config.toml
n_head = 4
norm_eps = 1e-06
positions = "learned"
attn_scale = 0.125
bias = "all"
init = "trunc"
Each number is 128 + 32 x the weight over its row's rms, rounded and kept within 0 to 255. Layers, rows and columns count from 0. Numbers have three digits each. The size before them is the row's rms in percent of the matrix's.

# layer 3 MLP up, 896x224, rms 0.281, rows 698-726, columns 112-223
103:147146118171098109117140095147137070098119161165172179146113115149085115200122168143108163147109173076131164165112130155110156149099158121106048115137143105102175154170171060087093152116139111104134133059078087138148079142109099163102135141106119183103054093083154103110104158132140123128097137120082108093104127104111120194130141136092
103:112126194112100158048094124168112090199181132150151144108127063121113092141124124104119121090156150107069123121111123164138112162120153131082084149128132165149141117132157151069163110115113114093115086125156108189161183120093122127145115135139184131181136146118136181144143084067157075154144141145151070125157180046136173085164089177094
106:117159146129114159138088135132116111064135117164068087126116133067175097165077139114149108160200127104096148154091146128100148129133107085154137152070131147098079157139117135098103175154125204165059135174145133111152111147070098176157121098182148119121125148139091086128177131131111145086140058118160119173111144090102170126143161129140
114:115069129081161135090131179071156106160177109128155048148150142141134045110085144091181143066099079093134084135164139178161111166133175133114074156150168192167057138143121112158109172110121081097182104172143092162136209185134156176184158116179128109111122158108163157145138126052156125120149133162129080128156193124120138106167096123151
103:118151133158145139096109111146160133123111074144110129154118117078144115093104167137140090105094132148124148176155167065130145063126175152066057127107116109172100151165162101087184093125109132114098084119134077097153115134075133152174162111172118069127150130079119130100068115180044102120081125117104129162097122105181068166120148145111
093:145187067071122113112077180101179128165170130079143142146095141113105168169089091120112075079137113085130164087131089129147143164143126057147142174217184133150134122088140094128106164139119166108108135141130179099136159140081120125133122125196159120136132084126126141130110142122110061160157101147181106144109121162036156121176099162132
093:088094097117128128097181174149104122135145120131131135142156140139112130158113203101183078204064182131102120097187137077145150134189123151111132129183116138114125087118153107092125089189124094177090074106115132110141094093145114154134132144088103126101132161163068125143193168143160095117174129127107156176075162130127153088167101166133
085:097131098174182098085091173101113147160139128117162091148123111134112135120122125143185186083187109115165106135097098057094166201187148095180091130122162136184137174128133172078084204098036085143110113113132167151112138100129126078156108162163149103073089085153164138115094133127136126133100175171107120075159171078086154138185140066196
100:125184169176112130176147136116146085148063132170105078101123122116133185083113098152084130137126140167140121146147165120145081140087060162129133113211122106107109161168169104162102163116111128101134136118168128165153077100086136123179141146084132167168168114136101181077120144055096092096082142132062143100140118116121127142115135131159
106:131115160114116122212129153152122147111149152181118154106142157137126106150087084090173129113114082076066105103146133033136126116164094165119131127134201109141093097132118164082082158197120091136112158096156101175071090182082161163142111096129068127134179065108151090147145144106148136109130108139124134125125151088076156160114115110131
106:112186114108157121158071115192147141100184163193143182096054148113078156079121142104149093140118106195123093154167140205140008113180088139122137141112145182123159109125134098178112122151152150123183063132160148172113103126116111140100155131132136108154195132117090180067095180092103130135089097170145170129149144126076097109112089141153
092:080113123090140202066146178137110081173150132158138093109124181152116093195152146169160165152138151123142106145144176123110139075113159140092170141137086104134122148146142125141097142159121130132123058164133140119114184145107099167142122126114147102143099116132178178167091166088220091127131119120128092144144178159105093094189113128144
102:149128156135136095112089126122161099156147086121057148058091125135135155120135145127076109144113120140095104181140108092125123142105106165153116171143122123128154143110163128124145142093156116138162127095113138085181061186201115176180096099148152154062195177115112101164145086134148111117141110194114084123188166100110140112094067080148
103:168095097135107106115163063174165127185077124132076147098146119089158088125149132146113179163152151165126202147155114077159144096082165155129133167175092128105110112054091151114174135163140106156085115129149120114163107116120119121150093112109121113126112116194124096155106149116143181116140161147095139148056195101106182152063190112098
103:135222146148106136137117108140158155120145122120124116111077158121174163148146177115090174121133090118161126118134117136097093125177115154092153126145150113118149109100126094165142208152084144155136117106124151127089101125094132123114117112103165095144063145119086148047186105131139109090130130091115095155082096123097099139217151131142
092:073150141183189159076095155147109130156112155123121139153085143112152143150133118090159120136179118112102152140136068104132137129125178130152159112109151136128156087158124119091168108130156104123104121098100133079139088113094103181162135205081186068117154140136078074153131095161093147159155127130121144191120137180122072099092092078109
097:101100129111150126079112123107076124164170119138147177086095114137124121134122125141134166163111094157119142168149090140123133106104182100150127137145128120150106153119080110083126120130151098111149171132124212187099083122123106174110039134153096117167111139131142196142162166136130119158097139192127163125075178100125173101123126141129
102:129172148091154115116107091144145111104116100104124163092132143126143102164162113165138127148077153137117099093103085135088138108142172132145115134163160097143140179197039093069169092131121107079117146166110105117119163075125080168123114145125133107079089144161167081195123146124165106072133151192131064141087128110121124148110135104125
085:144098066067072096162072218090174125164181114117159162118034139140155132116075176137120153114094085131116160164126182124142132109103189113116071174106078070171114054109086167121086131095148153127118141114166085199159100147098146160131120133093163128138107137135151134153087142110115109147103136194172163141144179130142113127181122085137
097:084073155107135195135105144112135137156110119201116115123196081142180070193065121147144117131145157138087110167117045146132126126079172102045084182100115137136128118128131169146167156130109126049113174122136111136133191146106142106101122150093129103124177166143136134137135106106175084125162090165140125122110145089114103111115101103092
099:155108160092138098144163221111152063134123133130175084146150097151087135136123122070156074132133116070154174167098149074138149147096130156107145126144134053093116180131100122125111163126101139222083165091143126172176165114169087185076164110125080152108177140109144107146123137056157131100116161094161132110083089159107157122130112143169
101:133092148095077126061095111130123147155178139169120120032129218108154129135117173124145129107157116113136124173160141179086115147116070118076084108067144116128164192123135149109094107109166102117095101104135104183152114155149130092055110133149173093125100090158096148112131120108126176142073101101122116062177104040161098150146126173112
098:123106144152141142125126134122133070113148131097137123164122137060098132179079128098163104094088057103157173135099109057104110205166129165074121150117175098104141093210089101122156188077144081103126189093088142143102107149144150111108119155062109050129117137148126151100066128095161133149130084135098121161123167113112143173135122088098
097:107147135109153202164071106086113122156124095101108136129088096107143113098118133122164133135094147056129192068176088138135151086153162190144147124103179107140133161084141102109124115144152142090114177118163101097198110138147174137100121170069122105087113089143082148148100126217124124092088180190144098120116101134169187159101087155159
096:130171163113142165137146156085144154134157155116098049138116095129113138075088082065117116149169111146101101086173134089170132139149116076137124142156188162097133122113078114106074132127096165107137143164127116171094201174117159176121136118170110100156127136114218135169137108162166066124140193079144105101156113072087175115142108140082
096:093113074143103140104124101187127132166170148153146114179110115114158127134110103085147118176147153199068198154124128081114121118112082126106146115159152118082101144153119128135137120135129163149055049107118138110085070121155167132178137133120124112067111133090140109097143114112168134088066103145169156118128143148120132109133184114135
095:112163144129104129129126160148117103129042103152112190202151100135124153080154112061104140118121136093131177087051117121100177101116110109145161104098154121076106133075160109052144106137122131105084135144099151142216110105123133108187098156167117203134092146061097106128166109136127142115156132086186179134024173111105134174099126089148
104:140012102184132140169158157207158131128095120119126136128133101115105197101090143088157073092107140120147132128145114121058130161145147220098133164122161152164114068133172129132149090146145140170122125122189096081130084130139151152134123126107101090091099135167078173086149072090126155135076090104120132069095102103128115083193126150147
103:152133113096117140184114123124144160189134123188145122064143071113130114133065137148172116090170091172138105187149190112131148178144129192164108102161171118145105119120140092091109182165144138115059085089163095119151144112107131154101110127098185133126109155164114134084088150138158115101131115118133145131105103136155172164165106141108
# layer 3 MLP down (transposed), 896x224, rms 0.27, rows 698-726, columns 112-223
089:187114146195079097113081125091155139108147107131147143108107154167136071159123172095179152097100182119137121169111166144208149123180151123149100135185129081081104097069120136176063175130183119149108131118135100112134100126114156157075206156175110171153094154131128122131087101118118112090108107119155113142151146135172102149125084172134
101:123162136148111159079097107131118137122113200093137117140116132161165069177092069132162105118133119154099127114151109142086117063146115137188087144127109152036134162146170104115160144170113099159114118120126081145151137107134176161154154174150141131176174110125111156181158121110100066149095104116189056152181127091096163103112134170120
105:110140157098134135115130090100180080101141102185052103088120097115140133086094100155148098166159146077091098157108148108130169122171103111136098160060117153070119116125141119167153154141076187195050136144125160136131119161096127125086120095131145125135156128169114171116180128164110131094108085137155118157108116117142156147158121135157
120:119183124167094085154081093153070135114166148156136148085126117103121154206198150139117101132157137089116118147083170138132144140123040089164220110129092061078190122114157097139087049168089176123089108079130150119113141038122119080079058128135152105123141099137081124133147116118085144148118128039115186149089090070094148114110121087089
098:171172177108165190166131074057107116173093149148154152120099121093152172113153148131125100107097118099174087113100132111133137144099153091147077141056116082063062182118144095112149120108108129145135161144148098140101104084107132136146096131146052145187172120084145094020151143178066104142152152154141098098112165172142154136177138092114
104:126149101116158082129084127119105109168134168107132161175070130064172144120129136079100144160128109096152098086120113131122175173117161141216171136067161113114109114105111085153106133164129118157135179081157178095160154068097086162128108114149189102156163153105133145097089121155073075156138187099136142117112136156096116153188093090150
085:113106071139111121088134168121140105104107197147192053134047086144134103175185112162135163089162143119161122085130133134100154144125103127096114145115111139129113085140137099105143141084118123128103173156156127105103163142075216098115093133128097139161130132084131094143119090134111145117157064142141147097171139155147071076140104157099
092:172070148125126181154159017120147132119081152137211189112170134131163166107103120177096130121151085115163126137131117127133181135136123167133117090125169102094113146177088074139140101068171157094123159089092126119125094138101163133117126086141164164109117157171150137074135170080156132139120126109133120116128098083101098049120100126124
104:106101180114207172090143075158120138093096138147068158132092123108108175129129100119136142116148071127145175077101139208144113115104088154151120139144137117141114151162087121200097104081099135101063115104153107188112107127174135105170112169127164075143146127132194148133150183144179108109105116115092111110093154098122087141107142117067
109:142139122113166154107115108144149134105122174180162255074147167059151125180115103091151113135182089089086130046167126101113124119190085129180151154185118117125079070110166143118136052134126089109135085172203106104185117206193165096121175092148134129079158113125136113095185128125123139155141131074154075113108130133091174189104180111108
110:111204128127150140149115108156116150127188121173160150149122114139059174108116147135148089147120103123089108136162153137090130100181121083130090125092093142162095127156145110135129201161156156186225093104151103155145122146072169095134153145159054152127157199126101187119120135118140152123136092112114152162116157127106104163165081132141
091:042093148130139160137112152204127116119116120179065128156089092160133124148157121092171207174167154070139081146141133067095113055086167092159093160120115102120123150089112100139105190169094151140159163185177107107063127125074103158123113136134110135120138142064146181149148144124139130121186105113135129145142153152088100125161181162119
103:115085118144076129111131172075181112097073128136156103082078089104170183106063149138105078177121065137092133157152159098155138157095124107112147194101127081117174085117149103123177095123064126156160186102084106118164101168136175176105086088153140089140168151115136094103188111117105099128158106131107152129110083118122118100161132095202
104:171135095196139112134151116206155130161098163168123113146091153108124151128119146214160128127133150152139127116110106087131133111093150120095121154098190123151122144101095076113109098127098147134116118130195136147154133145144149065116119125141129149132102122099106121091117110105131186124156174134100158079103111163093165140062163106154
103:065123076178122086167090079180130090105130102157101148129101202042112051082138120125059179084165092128133160177088141167131181139114166127134157115170159132078192140215127088126105128165116130140087155146124157074116116140115131109129082115065171100160088078119106117107098095151129187119102159137158165154169144141095146105117110121129
087:095149115111117110124131143119121143115119115148110114172117129123105079073126061109140100060098117126157103132136138084146175076159093120127179087087142158107148069162099165111135121094097181120141150090131129080114108129020130107095103186094140084119110075170112149121159079126174125158177087105149109098085130144134081079095153108147
107:180106120121116129143146136111058124112158156102134185137094167100112101189117094124114139109121119158147197156140108072159135078081166114184111162175175027106108125072099149160106151111115132146149136103133126135098129157145116154158104108075148127130130147181146054160119162143106095128132136150131173125110183058135081131096142108135
098:127140117091140142078117101152157080153105173075114132136125182104088053131113137112118120132071181128156160160126110091082086134132145128086120101112109073119121100145115142142213150120124131106171107132147100171116144142128133158058136105157157109183118127113159150123127142164130078107103107151119157197129162152130159128139146131118
078:151127150111140117132161131196055137066122107100179082120132129069108165166139073101153129150120179114077115084150184194109128123154159175166125157142169099097138122142124120126108105154196135183148158165110161113153155131098117119125094173155131123201117136187150192139112190136118129149152153130172124130067126137133113134103176150144
110:097106085149184138090128120115167215147128117178151116143137045153135113109102137122125102055175088120130131127132117159167133116106100178098088145147100139136103164139093113077152172139149099119121192106160164084103141121125121181162112136137111086080148183115106100077109068071144130116072142113087074174129100151142149113109133125101
093:145074111090118104129153136125038154147130087098146098175123088123100117083085104127184137166123113117180163099103169061162142120072129111109143139209141122140075103110124130090104164141090177127117149088108086115130127133151159123155142166129114164157081167044107154179097105136149069073123154118165109134182107153191091131162169131157
097:078128065116170101168096177180201173131099105182175106068144171158159115155143085148083169106097162105157107171134139156142127085149120131108121160133127151116123171136120143087031111080177153139062139119148111154095135149159132115096134206155092178103119124192124097116089116109173094124108088124056126109134128093136153167139120134166
106:108131147148107124185089120127087107111155156056129095142108059090139093161046139137115144166072138139200109101107142102161138126139138164141123106149144074091193135152054146151114109193067086091106179086136135119098169154134119134129138109085148159141095089199152165163034110140112131117070089118074159126118104122180106159117144123114
088:167199145094139172177045138102162101148131125127144113193119094074181074104105113099128112136152120048113117083178081113112146091167117152179098107154201139108169137111129105139141105090126157142124172140160121143184090129123145132107127142092141119070139142131107152129154158179107138111087165133132115123141107142146136153072129154171
097:116168095161144134215171118190178110126149200101092144165110083123148175054171124111171129095088139131134099070138137158135150141103134126112102139155162163079180197145136130116144175158111146185116172088155125147111121090139099113132098127145067078117113107129168126137114120165190076156113026151091096126141080133108119142149135152148
099:192086102169132167100145200175183123171143102125082158157158082089106057109128144061043076091135147107142121106164151159145124142144108107126096139168109100170117140211111165113126191147138111184161197124124167132111165127169140108152080103154163142138124111144078134121130101142204097122116122123125130053150132098166058084152097183168
100:098094127141140122123110107125112129119102089150111092132174153115137149133143079186118104172123067139148121124093140123053076151125184139108148140123092111170137160061163107068126087157184166120098079091124161148152108121164109098123157103159107145132160148119087118122099178166148139058210130157149133203153145157127119124151136173151
089:083176132084107138095099164106118089158086141087124160170161135119088125110152118191102091146080091136128082076059151078192090129103136076107147075079081154119081114107072157128141116063112158122143064114152154112094142142072141109089124149121146115122147165118097165143142156154154110197150119156167140135109171173096156160106169076141
094:181095120158156150110086113148140141109113139127100110101189112128110102121101138131121091109179134136151143109129108076171188159182169151111108212167123128088173092186133127135151099153081094121123147160067067114126115101123128120105138179077167155134111100111114086090142229103104089153147102149119126111116110204139156176098148137117